config.yaml
norm_eps: 1e-05
bias: "none"
init_std_down: 0.0
final_lr_fraction: 0.05
Each number is 500 + 40 x the weight over its row's rms, rounded and kept within 0 to 999. Layers, rows and columns count from 0. Numbers have three digits each. The size before them is the row's rms in percent of the matrix's.

# o: layer 5 attention output (transposed), 320x320, rms 0.0866, rows 313-319, columns 0-39
# v: layer 5 attention value, 320x320, rms 0.0923, rows 314-319, columns 0-39
# up: layer 5 MLP up, 960x320, rms 0.105, rows 0-143, columns 0-39
# down: layer 5 MLP down (transposed), 960x320, rms 0.0339, rows 0-142, columns 0-39
o313 100:447541465487562563503429468484521416482471533567528502508537490513488498471509528491528542495555522393474518559499560502
v314 095:544497573459522532467502599499452529488491499485490468512487473437513501457499506525507489490454477507435582525574527468
o314 097:464482488478480457497510469497510593504480573559501519512438540559516471523526537495542496567535440493387521530485492491
v315 105:515470474433524526514452427470515553566472535514478530520496494413521478495498468471535568476521460498499484474543509477
o315 097:566495532501463460597483444482561521502534495524439487597538503476492513482515432511504509500479464561501535542458432521
v316 102:504487479564494432524435490494435526491514509466489483501469429518471485463529524444514500476445520465555477511434491480
o316 105:531499469514506510525504462474492481470476476398545453514455561468515446559474518488514519535532473499506551535404498464
v317 103:477467479606521445479505467510520449568435479432442509447497496511473482446544516492516472496501522543562504473548529541
o317 096:515462469518538502506492514470462481551548421551499458561463498455544555520571457405472503457523532475448506561485473456
v318 106:461518512485542431551492507533452516480492465497448441475502454504537493493482478541496506533520488510539518497495489426
o318 107:419469457427490508433502494496504501499511469488455478517495517488532520508567484510521553542580462513445521463559516478
v319 102:513525366483433488467565496428498470469528479492500569487435501551596511503517515552486584544469517506492506491489501525
o319 098:504456469478499499407531441533467520466490589549402431479485526546504500512510472566489542498467491461467415583541520491
up0 102:504488538549464539480561514571496361536531470540555546488522549580482535546536497490459483463471553459523485528493508474
down0 098:441506475484521404537500453561561594502411497457470532474457538464492559509537478578534511465569526441504527503476511560
up1 098:439452473491544442479527497499431436543553464452475512532506563513460449509539481559413477518535566465599438494484505510
down1 098:481496514481473484578483489444532450541442475515534510525484412470493455437548482429510558505544504563430595532520442485
up2 102:493520503527580483487528542491486522540447469527435515459458481541553562514524528526461487495627488469505516586481579461
down2 103:518511454450445475530477599481477548439529507457470492569518495461494548438528462477552409531467491518559546480451472445
up3 104:530426464425475431500481473523482447462428499465490476546559498501479496444517504434544500512558454518536518521521486475
down3 104:532516458545480578497517461436490555475439486481490565478481560475472500509488531474452467570458516405509553480464425503
up4 095:487441453462510517494525490487533449465534478507486517602518537511561473509511385465574536511508483502486518525504519522
down4 095:470524492530551524457517520447435560494495561494589389411534510479433496519509520449495466459565547529495492480550428498
up5 104:470453556455480544419556569504495510473509475560511481510422437491479519495546528492453467532535423485495489587486534464
down5 105:567486472438461497582477519514516467437497491422443449482499524528556472493435551376496480451449600584440508450487476521
up6 092:486461538508514462582495542412423439524511510542479541504522481446504564521501457464357451467504466451533522499521500529
down6 092:492510417506504533501428545522483525484561517487437543482506508561545595519471578443522520553501532591529465451407432527
up7 104:484536451483523525549488520576506509486521473525448436541513563578530436483505498506498576499604482501567501417484420529
down7 098:485474455520502507430470444510485495499497526469485514552515546450484583482462433458516459481463459477388491543489527538
up8 095:506605531509529564449525440472509527528473506472503449466571545535472455530468490456444490529513465418454473533421515507
down8 095:547519496486510522479469476480474411463540548580457446577484475517499495496523528492528467518589556549522556439550519541
up9 098:456479500559495519467456434429443528488518491479454488401510537427488468512460475510437526528466507472568479454538524464
down9 097:513451497536494401524563471505546494465483543464509540475468462504454579466508453527523457519553528557419471543466485607
up10 104:496506491521496440515568426467540487497571544590525532416504501544500416564545577417464532548491504532488479513528536493
down10 104:538534353450483561525504535528513421601456496463522449518564521505539516451485521534534467436506461510568506491508439513
up11 100:480514483481445425480461423494460431463454552501499506482477440514486529472500509563549576533535483500550471590515484462
down11 101:482494515550522480578552545493479522539556482457478452573532587520436446531486526448495457509369572516493535464482543503
up12 095:494482458431463444526550523460495478547532558496469504493505495517481463487565536472500443475550576505605426508397472426
down12 096:472506529559570546487464490488492491490503470527503588478472420445523456565451471491543492505483494473493556458526554537
up13 090:520540507506523498541539507523578512422536423593430530561495536552468432496522477540501547569496493421541553527519490490
down13 090:464540478495517518421506535527522500514449546438507484494562462486528576468522515501569471478476504616492457509465453507
up14 106:528517609413490506563551541483516426448574517468498511500508579508464467414456458578506478535533504502536535540542506495
down14 112:482537458491517508515521549604502517532521511576528492488500483527464560549557550519549491489463527466437475447489577512
up15 101:492445468510555476516512520501521622522410556521549478477513451502523488472494491450497457472528508500490488446485553568
down15 116:544470521479445500515483431519438628433485470505545508473512533506434493419525531452530506471389472539569544514469570509
up16 103:471486505445511497534467531409488449501522471487522536536461498506527491461578525507482524520529482477527488542474450476
down16 099:523524476469476512496419499473516565414462526514442554482495534478509504552491474497507536500480626527497506470457515509
up17 098:476455537431523520565574531451419520506479470510454566547522549498470454507523450480477479483483489511478518468524518511
down17 100:513483476494479488471524481544501495466445451440534519471565492447464558471499474506483524553558477500452445454496549475
up18 101:521467418513450533524528545475460559553515558462445508484507490504500480496502456468434494459533520517558422462588617490
down18 107:507451463574517535468513462558531471463503488558544473515519489468416478438594467554566529485491477526551522538453420517
up19 115:514562402510497545568493505483460494534475479499448485521551460505484584464583503519468603541530522501526425505542467570
down19 110:441518525539543484396573485495512475436494457530494550533460509503498427533446464439506427474450478491516510495519501552
up20 099:423497526477490406497463543505456550485541485490412494546486531560506542508470509512516491521516497538567471480419488448
down20 095:433428553544476552591512527411596478495500487473495523504514470509479454536494530408463490463495516480444468537532445515
up21 100:549484495571457458484557518529535514521487454519498515486510523546520460468535457468553444472470428507496533494525473529
down21 099:442463558430524529542469502542455611527524491491456489555501500487435487499433501502515574543476496438609514526504529541
up22 095:557534488513467538535519442495529452568518562474498514523477541572467504527578525538554374471501446555427494489487428554
down22 093:544450461510519545489537540503542547523460478468517490467476483499497508480467431467481593549420565566482534443467601554
up23 105:486463410409519554511510542526540473482393473536476535564502518519407484543467500504521496494572438480514523488443561519
down23 108:504493518541515473510543443453513529526543474576454467456475541484494503489548503492497487501513442543475473511494515503
up24 098:506543477506539507492471455479525586460439494511532441515412473535513505606425433468477500423529413534523409482493521438
down24 098:489450572502448425499588434477463447557467498479468591535489523513482460468588566501487585568475511437506503541571486501
up25 103:502505480503511469534508465513517538581421530430453437457464448505477526492542490489493496482492481555513492530434549505
down25 102:536432456488518515483457486456439439476500437570522525503555515527525450509459500516489485503521480497484577460446499515
up26 084:548490478479423477479491451576509492560483541519441550516503503509446483555522489488416469491428525564486502483461506539
down26 082:442490520523531477496473451498462468433531558496457450534510422530590480504458490477521502577552503475465527536516479519
up27 103:505492502512530520556473507472514456491495526547492501484510559487465528472530520444513548478530435458553490513482540480
down27 107:489467506509497421480506506474496594528469501493475487485518422559496499473538510428470520462501516561571576535460502569
up28 108:475483546466514471513571470484450401431583506480539506521538544513464509529490491470524562520567498483491490508511517474
down28 107:569516467551489511509516570501581505425489504437444453433477483480541492434559546498463553425462472523507511538475485470
up29 090:442488543532530537546496491485479515471501490506488575509448525461479546506550537439529432601513509430586514502481540507
down29 086:495515482484476459427508509541571526554537471492515468502525504475516514511498461526515517466438480514470468466524413488
up30 097:517475509468516489484508548452484592512554526503484558501494545487488447542550461402456524540398521537474525576521449484
down30 100:492526488510447516516568522416526484520489466476559451494534506558453497503526545486567535471582529477447476526588479473
up31 103:447506527477545506521508437490527559466479568491416521470542515480552470478463483462512491511460510492531580496497510490
down31 105:509409443517517445584433523467518468586499490418614492490467471509467504547514524519560508508507527429544527507477481519
up32 101:510558468514448496528518512516461561488461572472450502494535469542506428494506474487469418474556500556474486483514564459
down32 101:516535472451457486507547559488539454564527514508525508471460520469439548545485498511400546464481502524504536462530506508
up33 095:469500426564526519449587399443432532520524477438446476436479569458522513502467501475507473551565479501523529508468462498
down33 102:558459551390428506544418498554538481519498413483556480603508548526477527511551482582528547520469574484519466415527466455
up34 099:396410456407436539516505460534467480494504409555464489543493563489486484509498548500527562507470463500534512494468591475
down34 097:511466504448600485474576498439522500463495554548521498472544492491451515463471426408513500531482462549472482442470491553
up35 105:517430580539440555458548476486545516551441545522586458536547529439497544537483566575497568446555473522555490455482498494
down35 103:539507502421463494503440506429488552507504588495515615505415413556473430423504463463495548531452478431531477506502557538
up36 090:546527549534468518489518496457565540523516377501570554472504534517472517492434556533472469466501454552470460469480529553
down36 090:486546534487491504474466513462465502470474549429448482488511481491464513512542463463546531455488547429500524504531499481
up37 099:491466567537475521536480483461487457430566483519462484439426601447558516525537524464483579554472479481509525465478438478
down37 101:536486596507451476484501519590554506444498470551438496487492514529446511521500516502501453497473465451480510439447493498
up38 093:465503491518513471499515486437462369479554531522557452472538444452517463460533510569410511470531528496466557534464525563
down38 096:599492551509475472436444519609509422523404571535599516559508525549501531562465502470556493428542569587479505376503465419
up39 102:496555555508555497484574472544453475531590563467489529549414510488541520543431545515479573475484456574515476506501452529
down39 096:568465475523465514517439483430559520486420487528458535552493475552535503444481528526534500428568505413540511563545570460
up40 105:521507501436470438523467523500535575543455453486569462511510447521484473548586507486488549481515508440497445522528504527
down40 105:484544526430476504542458427510466496485545528520445485507470521437508521505494425545437478509496477480472455437533453422
up41 105:506493522543511516627576442508517541545511485566512483431605514506489496452556499519525491553507439542496452485531558471
down41 101:420529438557509511543463535435452440469484433539536555477478497450496521561582466482553528508548466458472505554565484541
up42 090:533522538478524529464473500464506451526509406475492534561472517496544463568508437512517543504545565555486483566521529480
down42 100:591546470523519557546499564529493570564486528502521507521518444522473533434515525451473438512452548461488417465424501467
up43 100:447464415549479513553528472552495517542526443498508411521574527529556528518527515532424460506453499547469593463501549519
down43 102:516479497530470466496531624463475526440532518469563605552573517464519502536513559496578512516514455482504487504504508479
up44 095:499617446521572523551476466500504501518526446501469504516505517475504517454546471530606426524538460454479493567505435567
down44 098:532471497499401476494526522522486492523499438506470461445540449505544459477484599466359499531595475540516479475524530463
up45 097:510470546410494514528531485503505572527464550476553567469497511508531450451396507573448563533482512484520505495485493457
down45 097:499494507488500432471450461454552498482532499535477530501591522521432533559585501502547441515425462423483534481505498479
up46 091:466467509442494439566501492632483594541461509497550491596448465480489570505497447549502520522519457543451437537446527486
down46 088:511533482481543540502474485563483524533473553509446490458524466531500376551482562522469501498482540495429555505483492511
up47 100:551548525469550429540473647485469497487468502532546445478523498493530545507573485471478589474521519579513486479426498534
down47 100:461509510497523572489500464509539516450496519528584475499500501559524518492481506521523465499493457480496516564520499496
up48 101:543503520491428560488446492505521495514527515507508494436539479513447563515422468449503534530516463454518486501509502459
down48 100:489508450533530515492512523486487510549468484442551563570449544445561470530404634498477524494602565542471510467478479537
up49 098:518471506556455489501543489438506520415454577549458509520539543462539468490456443516490529537490580462558532517494526555
down49 097:501493483517477480509552446456531463525517512467470527464540490473517537449512533472487505525481484575448505517462520485
up50 106:523528517572412482486453557494573516398485519462522370455549516489533631513546479520517454492475523467466536466581493490
down50 103:519429453491513558560459560410477462462462498541460529550458469463531418476421502471533505478533474529510522505440485447
up51 112:473458517400519530515516511540574509474560439533512463580502506541457537501559555466528480498505498512537512503490453580
down51 106:453516451538452459501476530448529514471575466551454502472506486499491547476472515487568444455507499447459446521540489455
up52 091:525514457523556566492522499513488531504412437480501459518489491557456483523510493468491498514439532504523540506450515513
down52 090:461496591444441475482415486482470437518416462574442472507483442448468472517530458505452506515621453439559502474507514463
up53 093:458527436555522498540518529540516436449474483530493476482582530501552447523436540464559493459484506491496494465506535519
down53 092:461479523437497457500555425457451512463506559479509546536540529545520544464506488483460417508586444474445414431481435517
up54 097:503525473436462519597574462580463391495522528472455453535418516532520541467549503533494516524554449512545565497468574527
down54 107:524460570531422485490553553548566572467484447549523558495510536501529499461518452508547477483451536468474483515551499553
up55 087:493561532483507413502553463505494506495523466527510498525517478452530507506459516506556472503461456511494468470489490453
down55 090:487480554508438499544476502441533538447547520496442479441508492506559520522542479552446492510541593549518516587500531483
up56 104:459493520534499537513473497471442494435520459506530493509530539551452487471478544485504555461531488477587525456527522561
down56 103:529530482468567510522477497571505563505528527542491416546385482529511406511422492517492517568504489519554474530447524442
up57 090:518438468495533473503562533473430547487489512514512516447453503594559511552485505491590541465499518521523504518469491502
down57 089:487529477453461513444458510510480490510480506464462556531544429449512495490500548474475490438487477476490559463481479500
up58 092:480539484452527564555565515451501535504490528443528498462489520514539572514514466490429430509491548531486505419555512485
down58 092:592486527478513548548573463473505422507507485451543543507512563497518553530475500543593553515505491477488506544495475446
up59 087:535504446492429535448511502520493506498399478484494496502466535536423536509496466557467523449515454477475493516483558524
down59 086:501525470515507522544496485462467453496527493534496485484446576385524490435528526499518478495481485507557496546509533513
up60 101:514527514527510481503573484508530502468488535440462509520539483474526534508522541406517504485506511543514499482515511493
down60 097:497465474549468521482478506412521573539547494522456467490499480511460506449521459519459508523517531502465503497477498494
up61 100:546429546493525493520540476479537482536444554519504473559540537567494446464491503510423481537476553510456516456502537439
down61 095:551503551449418467476508529588485530534477465526561435508405448539509496511548603498539489557505505501410431506531419482
up62 105:434562517501484590513504537448512443441443490573498479557500559438480443499520494445478498592590455472452448504456464556
down62 101:532535457549462482558549481537512543532492532476513467449502527552519470509514476574472544526477514534489549438489460508
up63 094:458503431492524529533522435459548480519510438488463549519533494480564462519517505498450551492455540609481540504454534475
down63 099:470575567489521524502500521500506489472478404425510462498516434564499492513500540483473465534476497462515536540567459519
up64 100:423533569504491542526494453531541433488544498497538496476575533481560535453491512546466510479502502486487527480527438541
down64 100:515476446541454521501461529496476493509499518572441507493510450482462524499450577481486492493469404482511494548524505423
up65 100:538459552474491593541470518481500558475484505462489535500476456439541455516531550541472567485520540525515534480543522554
down65 102:565531492477558552502519423494531478482527517541473464552459504560508593540528495560544474466474479462475507546501469468
up66 094:554554505544447540484532521483564505485496487462531477508504552499540540550495415516475439435469496467417514487456463570
down66 091:526458467525487479547498443455501488445532484477529575483554564477441412479538497498466467581451508600476495482539518489
up67 094:498495507529518412477534461485540474523457569484473433534533479435465499543481453467407589510450435437573471566499504529
down67 095:450517472512533603471478534496459516385480502520433470417514530553555480510506515526535445520448465544493447503477515494
up68 110:386499560543482493468503426488469502508501518517464492532513511523490528471506408503517516559502546506448569461506496584
down68 108:478474488579502503511408449447449494538515528539474494514468400542567524539427490512488503490525555491410453493477520499
up69 104:456517528403592457483458476462488484505529493433419458549494594513495459560455470461467506523538491441494483546529491513
down69 108:525543465520538547481486454527545506496495547447549537451478423511518440470483398578508583570476519472578485449552510491
up70 115:454401444507578509562493503543520497440488529586583530530476490471465508504523539562488519506531508521450451459432499561
down70 115:521501489491416483470458503454538496509506509451445477503480545461503420518541454443492424492545493493535510553519558483
up71 105:446445537565548491537497456453536501436495445415527419448511568492477494464556520476514532517468480500538467547506480504
down71 106:510562483457569526527524471574560543618525535513426535501485444460556533501497485539478496561530518438426490510512551477
up72 102:492550562554573519469557562495451498377563586489525502556523518489534513574481541519555558501507517503549482505504574525
down72 101:481450475447484495576508465473533526536460412450540525548459465442550449476487452510420498558470423441458527537508463484
up73 087:435518553498511464562545530470460522446448518544497554488486513579554443528516479440419510504426506511552528489498522499
down73 088:530389404515543463457465447502407471484488521429554462575438464463490455474505548511551521581526544525522499550514469554
up74 110:434533550482419491541560514456551483540507546501511589521568494461524451512523490511518508503544416488485475472540511516
down74 107:545542531451574454505450456542431559402484575549462454457442528506524498537563541544396491470427546466512497529442507508
up75 101:514486480464504544542475530491521544509558467474521502423552505446521504485568477503580457582548453534471569502526495551
down75 099:513505460486541497498493458476488440535455463495441566584535543529578519448396498483479517477560524482482503452553476480
up76 101:567503501444498537470531514465513491544517525458472453415485540508537508492549509432473491498438476493424445508557426526
down76 103:392476565490415527470532468466489500464497469479516489471534486500548498523474542387478537492415470520532434565495551525
up77 103:471497462544407520583446499504507494494519527463495480476484553550490475533490512568437558536511532506513489494496453527
down77 103:498458495488528468509471494509449467468529452557562518449499477524483468549537499497539477541489486457521537494490499520
up78 093:512502532441503539533452453518448488469467551464440446505531532493533528527528503603517470517553561487452515495427550460
down78 092:508510479517526479372556488466462431513498523510497573468470540552456422469482478454431485476497452524492436494560456544
up79 099:507472494565554480520526446510514500568454537468550544465478577557488511449450544560464528503442400475548518515541474506
down79 100:463502517489457482586531581556510493539522493572504469574470449460527530570509553427515513517563516511470486512460508536
up80 100:462432436536476510431512569516652529471531560552530454471526581483487578549523486498458452542511496459457548556591542525
down80 103:480512489489498514575511500466469497507455394463521570510561490424505549522482475470537502470562543630517540428454500499
up81 109:527550548493466498472513548525509515404447421481446427578508454543505558481506515447492439543544440430504480515454430514
down81 107:510518453489558520576480510537485439483550556475522511432576509467468477498576517485529511549539490468502450535525585533
up82 107:499420518507489449456534501469448511450508546474456531548495565521542535454469442442437523519505481492552543476451514485
down82 102:600514485557467520561486445471476511466530493400513430425564494536511502540539536560471486539471546552499538489535527606
up83 088:467495485486452501508505508514490487514430473517463477481521508531561466446496635498519526497476509484461494519521521517
down83 083:512536549489497460467570480546536460448509485412575527545508483509426550512492425505437512450504562495438483490486501445
up84 101:482505525471561465522508421466537487495452541537512505405581485479575551483555505490504591493570432496508526518451470511
down84 103:543481475466484516466519453556405518541474432507456556494503576522440436447514463508548494436451538519496491428488538525
up85 097:468507460431570477517497447470495468574542535535496506437510552435430526443527513472535505467499472436473462434402495569
down85 095:508458486493506479462516534481507523395428514461434453538490472531511485444476592517473484531524487549446485510531513523
up86 105:528468519439493514444523464460519584489542489456558450478548517450510428497471456484504542513539505507429507532431480583
down86 101:574533446477523577487529461528426450547526497488487492514529512464478488496531505476490547535507533508513447527540481463
up87 099:490435513540445548460533537473582557465460500527492456487448544535475494480518489587416492488482488559542488533511450447
down87 106:534487514527490451448507521524531469529480477442421466536493470546474501499533477427495541507485505505452436438509476502
up88 098:624612509435514457526491463501584459487523450558444534477500559536491521505420449474503506503518499538516392515513492465
down88 098:464444519546568522479541502503486499502465527492564581440471548451469487427489476472501482519499527468481496526512495554
up89 100:471479478464475587539460504522460488573588457500509506542472564552442484574487540505504489510462498457488552531457512524
down89 094:481495513591523424499536538491493470469439459457501494539494536515458538448496471502526478525513457478530447470540547524
up90 102:570514555507528513502525500398549446502441496474431473488479493478508514496486477585525511538508475498485529479457421501
down90 105:568470500465456472463500593567483555495451500491486506470580507536413493504450505423506466505487510499508497557515565492
up91 096:455418521495561460542566503484467506502475513529435550547421563459497491524535485568450511533471513521562404542543483444
down91 096:497468459512497499510488505529542490460527506536556506491492475503520522541548548450507461495481545509547513500527509563
up92 114:460525482465483551479481523481570516514491475491535520522537528435503583548507428502464470444564485520494579501477500486
down92 124:502521481507492554407449598522459523476503470556500510508506498455475550437480420482534560498517528513478515506472531443
up93 096:503508523520481562516449459499533560520459556495476557560505567516520455450514492553535394508518530516455444456481474532
down93 090:467521528508492455458570578464593517543513496599491471485554380488494528515498542477481506465496455538483555510460525467
up94 082:537490509470484486487521441517530517511540483472482514509505528559518456490483464447503536478485408579490550535491552493
down94 107:552501521473472470461481536415608460521549493507479461544448480525491525526517465503504558475477535462572479483507514426
up95 106:457503466524511557472513499506479423488542494492534478553510510498494525463597444475477467512527561445596572554449476507
down95 100:480525505484453536547539525444462526465483538534469554419495487509512503565496488504493512504470490455519505500484513530
up96 110:448553602583463560528497509482390555532474510496500430440532537478581474486472482524469473459475480445532455418522495475
down96 106:584453373443567484523502491468533449471531575504445527505507555466590419468501531445474470452495508403505529494515519497
up97 100:515482503500520517498478451575463519427521446542531502486481516442529418502496539510518560497535470555450427493488444542
down97 095:487550537460551459506515602438545494525437503420491496525537556485471533522494489478527410457474501421484567433515497488
up98 112:486483554515559502571448486547544502444526476425521499443560476486593465501484469604546505495586508562509497496483381491
down98 107:497493461486466509520470460475467521572474466517499527494476559533469530483470564467495417500516458502519469556440498521
up99 090:518520468467435519469487455511512461484486500532536550442523521497513561487468498476497543497498422492484539553535485517
down99 102:486481458494558529555502529503516519501452463458503472545512601554479432469546487495457546527499559536554572498483536487
up100 100:478491434566497526465498505546461508517485475513436537407558522525499507487548529536444518390538454554499540524465445460
down100 099:486507518415513484557544460452430469506531517431552498528576539511528474522491442454532571499576476506540454542585469467
up101 101:500449578519538492523549555581522389510476560555516519468558568470459557539506523501458458429493495474510529525519485588
down101 094:575483480523519489537425511469507535427533525461465513511453429508598554509516453514524546527521454532460452544539571491
up102 089:517495456505485448441528500543506514504425461492428510546517452412511469474486514520508451582474507457508413517499474534
down102 084:566493562509509495522502487494528431554554504499500472484494494530467486497516465574493500415547449522452459578535506463
up103 105:549548542464509488481492488515498458559542453467500536547515544485548539523484527534518499512527533529532474490497505506
down103 104:511481497573489530544523515504464489470491510512510568416472470512445452505459458496440553523453439475477541517464496450
up104 102:493495454480524446447477522451487474524495469485476551531491527452572513469533486498510477535586537461543456527519455484
down104 103:509437509530576439482447525479529486461475511466476544480461470511486485418538505565503535445480505482528483530502539499
up105 104:507462466502521556411541454511520548459498527531410411521533457532414527550447468479522481529496484412514530466506425494
down105 106:438535562525476487528459438432482553585473570479470493536423450489547513492539514499550520458478583545521507536507477494
up106 096:536449518513510492482569442479520467476534509483496506489514466521501521546413424502528547446557457501524507538458558478
down106 097:441421513478454569438487616510538543500493396461385438432519491540509500487549513540478460473501530563448461526555501539
up107 116:441534521424473526493542458508507510533475428495518461515527579460512519523488455547475577508465542501502546484550462563
down107 105:516492523527524469500508586506518532444445518452550549497503475543482431479475501531521515495520451452482421528528500522
up108 100:436491515553529574513447530525460491486431468517494462419483503427521515502566489447491484461519485417520523438559512485
down108 097:501503497479510479552502499459508548544480520488492561546524519526493466546488510473472470488461505509531491528573519572
up109 103:481564492442535575471485540553587489473509463521487578428527535510526540501521404525489510561519509530494447524468378447
down109 100:530540514464497508491497596472453509573496479484529487497510520456469444455449546584515515428576507524475509521398480457
up110 097:488454408506417509490530468516488500529501534513498380550461500498509484453535456533520589551500476471484526575554489532
down110 092:541511479456514529526573506489510566401504479441500586514515500458509477552462525475434435477594483503554529488530462505
up111 091:370509554493540579558532516473441512508562524548500505474514574519456535560527462428514515534486521509507501486495534499
down111 090:556429472478529468468435472536516483489495449496514473546441495468556490471531508432518501499571511527485440554484459533
up112 103:545507491518496497533510488469556523521546414559538572459548496476500515466532504536460470455455509490476552514475503502
down112 097:492489589465562579437447484615477469549529574550526516474474548523535450465510524466499498542476452495479464513463511457
up113 110:482459511551467499517437482452506542435472455504612463480492453470588458442530521455494474485503471458453498455580516535
down113 104:568438436495528458443499489536497414604574464461467500515457506590473502540522492508516452504479467487518509557527504470
up114 101:512443488478523488550427506476519404499554547520562445571455553494539489533521565524448504457512447500528439437491454504
down114 091:490497531475519500469529493378534519549525545470540531446476433570467487428502456447578494581453468468475445467484466472
up115 099:420481623468515501479519517493557489475496476503566444537489515436501560582504525581524498437483522505515488511517446526
down115 099:502556437464417548529494457504485588560498524518459491476479531449487540534500476556455450526467442469507468479483470536
up116 108:497468481455563455487488474543527519554557506504517499464491493512505492422585483501509483540460464502503556520538558533
down116 098:535408538510447472515456472449508492470484510438528570477550544531590511484498524551466554506461494496520497499487533452
up117 095:497477451493590521436523479511446554470508419565426482493480479574536468461498457552547486504572553460498579513455556504
down117 097:497491598476484563469448529507549491473513508539574536487521463512529489474519444508509528405530556520483466495456502521
up118 099:530541498533522547458526395511500502454500462522498530551507463517487452547559503496518529457532475437503468527513452498
down118 106:472480418567510477490510514460469571530463477499526449556472469545492516504509431496541486525472502429470502576462485487
up119 104:525407557581565479526471525527498490512517473467489531514543528540458470473489502484550451522487539481466457491476512526
down119 100:528573473403492551528502464475528448466453558449554461488439531491486418521546498501476519448523537554512488529525507489
up120 110:538538438480558458463575557539509461500533538482495425487457449556522445518464481541520458526511453552453594424486510444
down120 107:529413486517533458524491447442430517480537576543534479509462595491486495491503470489488470525503469473433441479508525462
up121 101:540485513505435486516494503534536523507586489532482515467469519518459504493467538476553511524548477417497538523506524567
down121 100:466455512529591544566558489527458590564471414445560498493496468493564533508421478408479500474514490585477493460591472470
up122 103:554525502438442484496562476534525464536484546517507512537534476526453470477511527548522452500522522521455524562454484496
down122 105:479520533491525473519555443450468482519527491501474490448453510466470491493530464468446499508489572492504476464479470494
up123 095:481545499450472549574507477523497455460535491470455505562517552511487540510508558534515479418489495508560456519522507501
down123 094:483545553563512579560472514528562487451487463539467449455443539476511583543498433567460526540446438538422489467526450512
up124 095:450490469547533533487551570501482506539473515434529515484507494481562498491513546547448495455488473537508544479511550511
down124 096:495505506489447538544538419467542569445557542491542499498465544515472512493534469456508577525492438497590527500445490505
up125 096:508414516488528545511417489486543522447454447515612477429474543461521492463496535529515448456540512487540534526552468535
down125 100:492486549522499530484474508483488521507472503566433498479494468487540476549559514539476463569398530504426456480447407504
up126 106:532599512553513466502530445526515501453523509558471398517499547417444492515425524528505469494521535492584464538447493509
down126 109:544395471428487469506463464516489413521513546420475560479478444592513505491480431503549552415473486499527439465528508519
up127 110:550491499500532539525494451513470534528455463491492518483429566536501579462475496475533523396534511420543505526522501460
down127 108:527479487545508497499427476534504523471450408522492492541512493469493527485540475571548519516480483461487476550529595483
up128 095:455479556464493548521571499492513451526459497455451533528539482509521518541481519505524494464560550430533503498430500524
down128 096:473464426448529440425515566614495488524444442473594401504469469525405444485451459522551481553445446544455499471513515504
up129 098:551587394564434521570463502429446498456550509615518469509476540459558446485520572475467450481532506536496427570527501485
down129 097:463504489506505433559484429535471413492568519471455452498514527547413521514441417499546463490485443485460549478502494474
up130 107:519540473449530446530465447464575521557456471500446473502500558525523405505490474539488523546506450532478505476566449485
down130 107:553454426488487537462555577493528514446475521524519511512488443474468491523468520514553512473535435469511513426493495507
up131 098:468455489487543546460454496476486467522524506493472502448493573505537533484503537489543426546527525540445532510481469463
down131 095:497545505508511567482555466563501473494471512545453487508520526529387498529475469457460472453504496501489422489526501526
up132 099:455512443446446483529524550425528500427502475529480454482431569448493452557499481541526539513447493473431434503531505384
down132 099:507518507478451572530460551583505556507478564471552476513483540439503499446416561499523493542465499499442448494496588534
up133 088:478535465518434470507490481510455520528384474532499546370473513502458477411489477481646551534486458557435516469502499551
down133 087:552534537473549606506531465482531468492536482569491485550511486460502529551558520511485525463523572466550482518549499501
up134 098:430554607525527536495511501506600535509566441421364518410520463517524495531439471540457565448521517529540542541495567476
down134 099:513448423447472506514498497481449615472443497535575479501499532502425518523476514523490495490505444508478475486526461450
up135 100:535576503519412488446458507514460500492524423549517533458501549509527524552492528452460529611484458560513474480536483503
down135 100:497477555486612485489514502484529524524437453501488528501529552445487446447497498483523449449528464419515521521397485459
up136 094:444460531581525461500478494544526592520464535536448513485514498418490545534482517541527496509463557501498420589529507547
down136 092:494498557367491505489523556504474503451441491421514479486448484507548446475509529422508496482530503459492507418471547472
up137 096:526485483494534486471412500466566537491593500452500471557508498474448436459528427445512493556458586483508548404499444518
down137 091:545436540455489489438568456514417502479442512472494475501513556485559507526515600498460512549521431494492497537559525493
up138 098:495448594489447501515531446530484537488477445400481449573491497506431518552536531486460498477449550517532550466519533550
down138 100:477488476518486434531528526530481631510526517529536480551561484534431547507545579557562485529531537502483427541514473498
up139 097:571488472533544505456548479553542526483540490508411499488565472549484516433566479482518520520518496551522435481504495568
down139 098:470445553471469515462511448445451511410478531472500501458476505506561496497473501519544471459492473487568576512517564427
up140 093:477520558459541555545507503495465509451558512521553429412456502477502487476598514506529494459474515491503517492449490522
down140 093:517562516488487487499577468502521463510519423469441509506503438447509478548492489471463474527482458551468465501501514407
up141 109:522605493490526530557551566497535518532570502510485536546470521548556486502515499433518557426579564490502583530497506438
down141 102:532455476519527487444467478489558426440525545540497523540514523428470543512496496583478516558466539530496564468443505526
up142 106:595483468451443541491539570452555497485546542544500475496548524466528530500553506486531528550503459480516563468485508465
down142 106:468494480498515536518501512557486485557494422546446473578488431570455633479519524459485444443520534472396522540513518453
up143 093:502483545524527551543468445510514420462484488426456470466521540450476554429479491506539454492565488555473481511434515512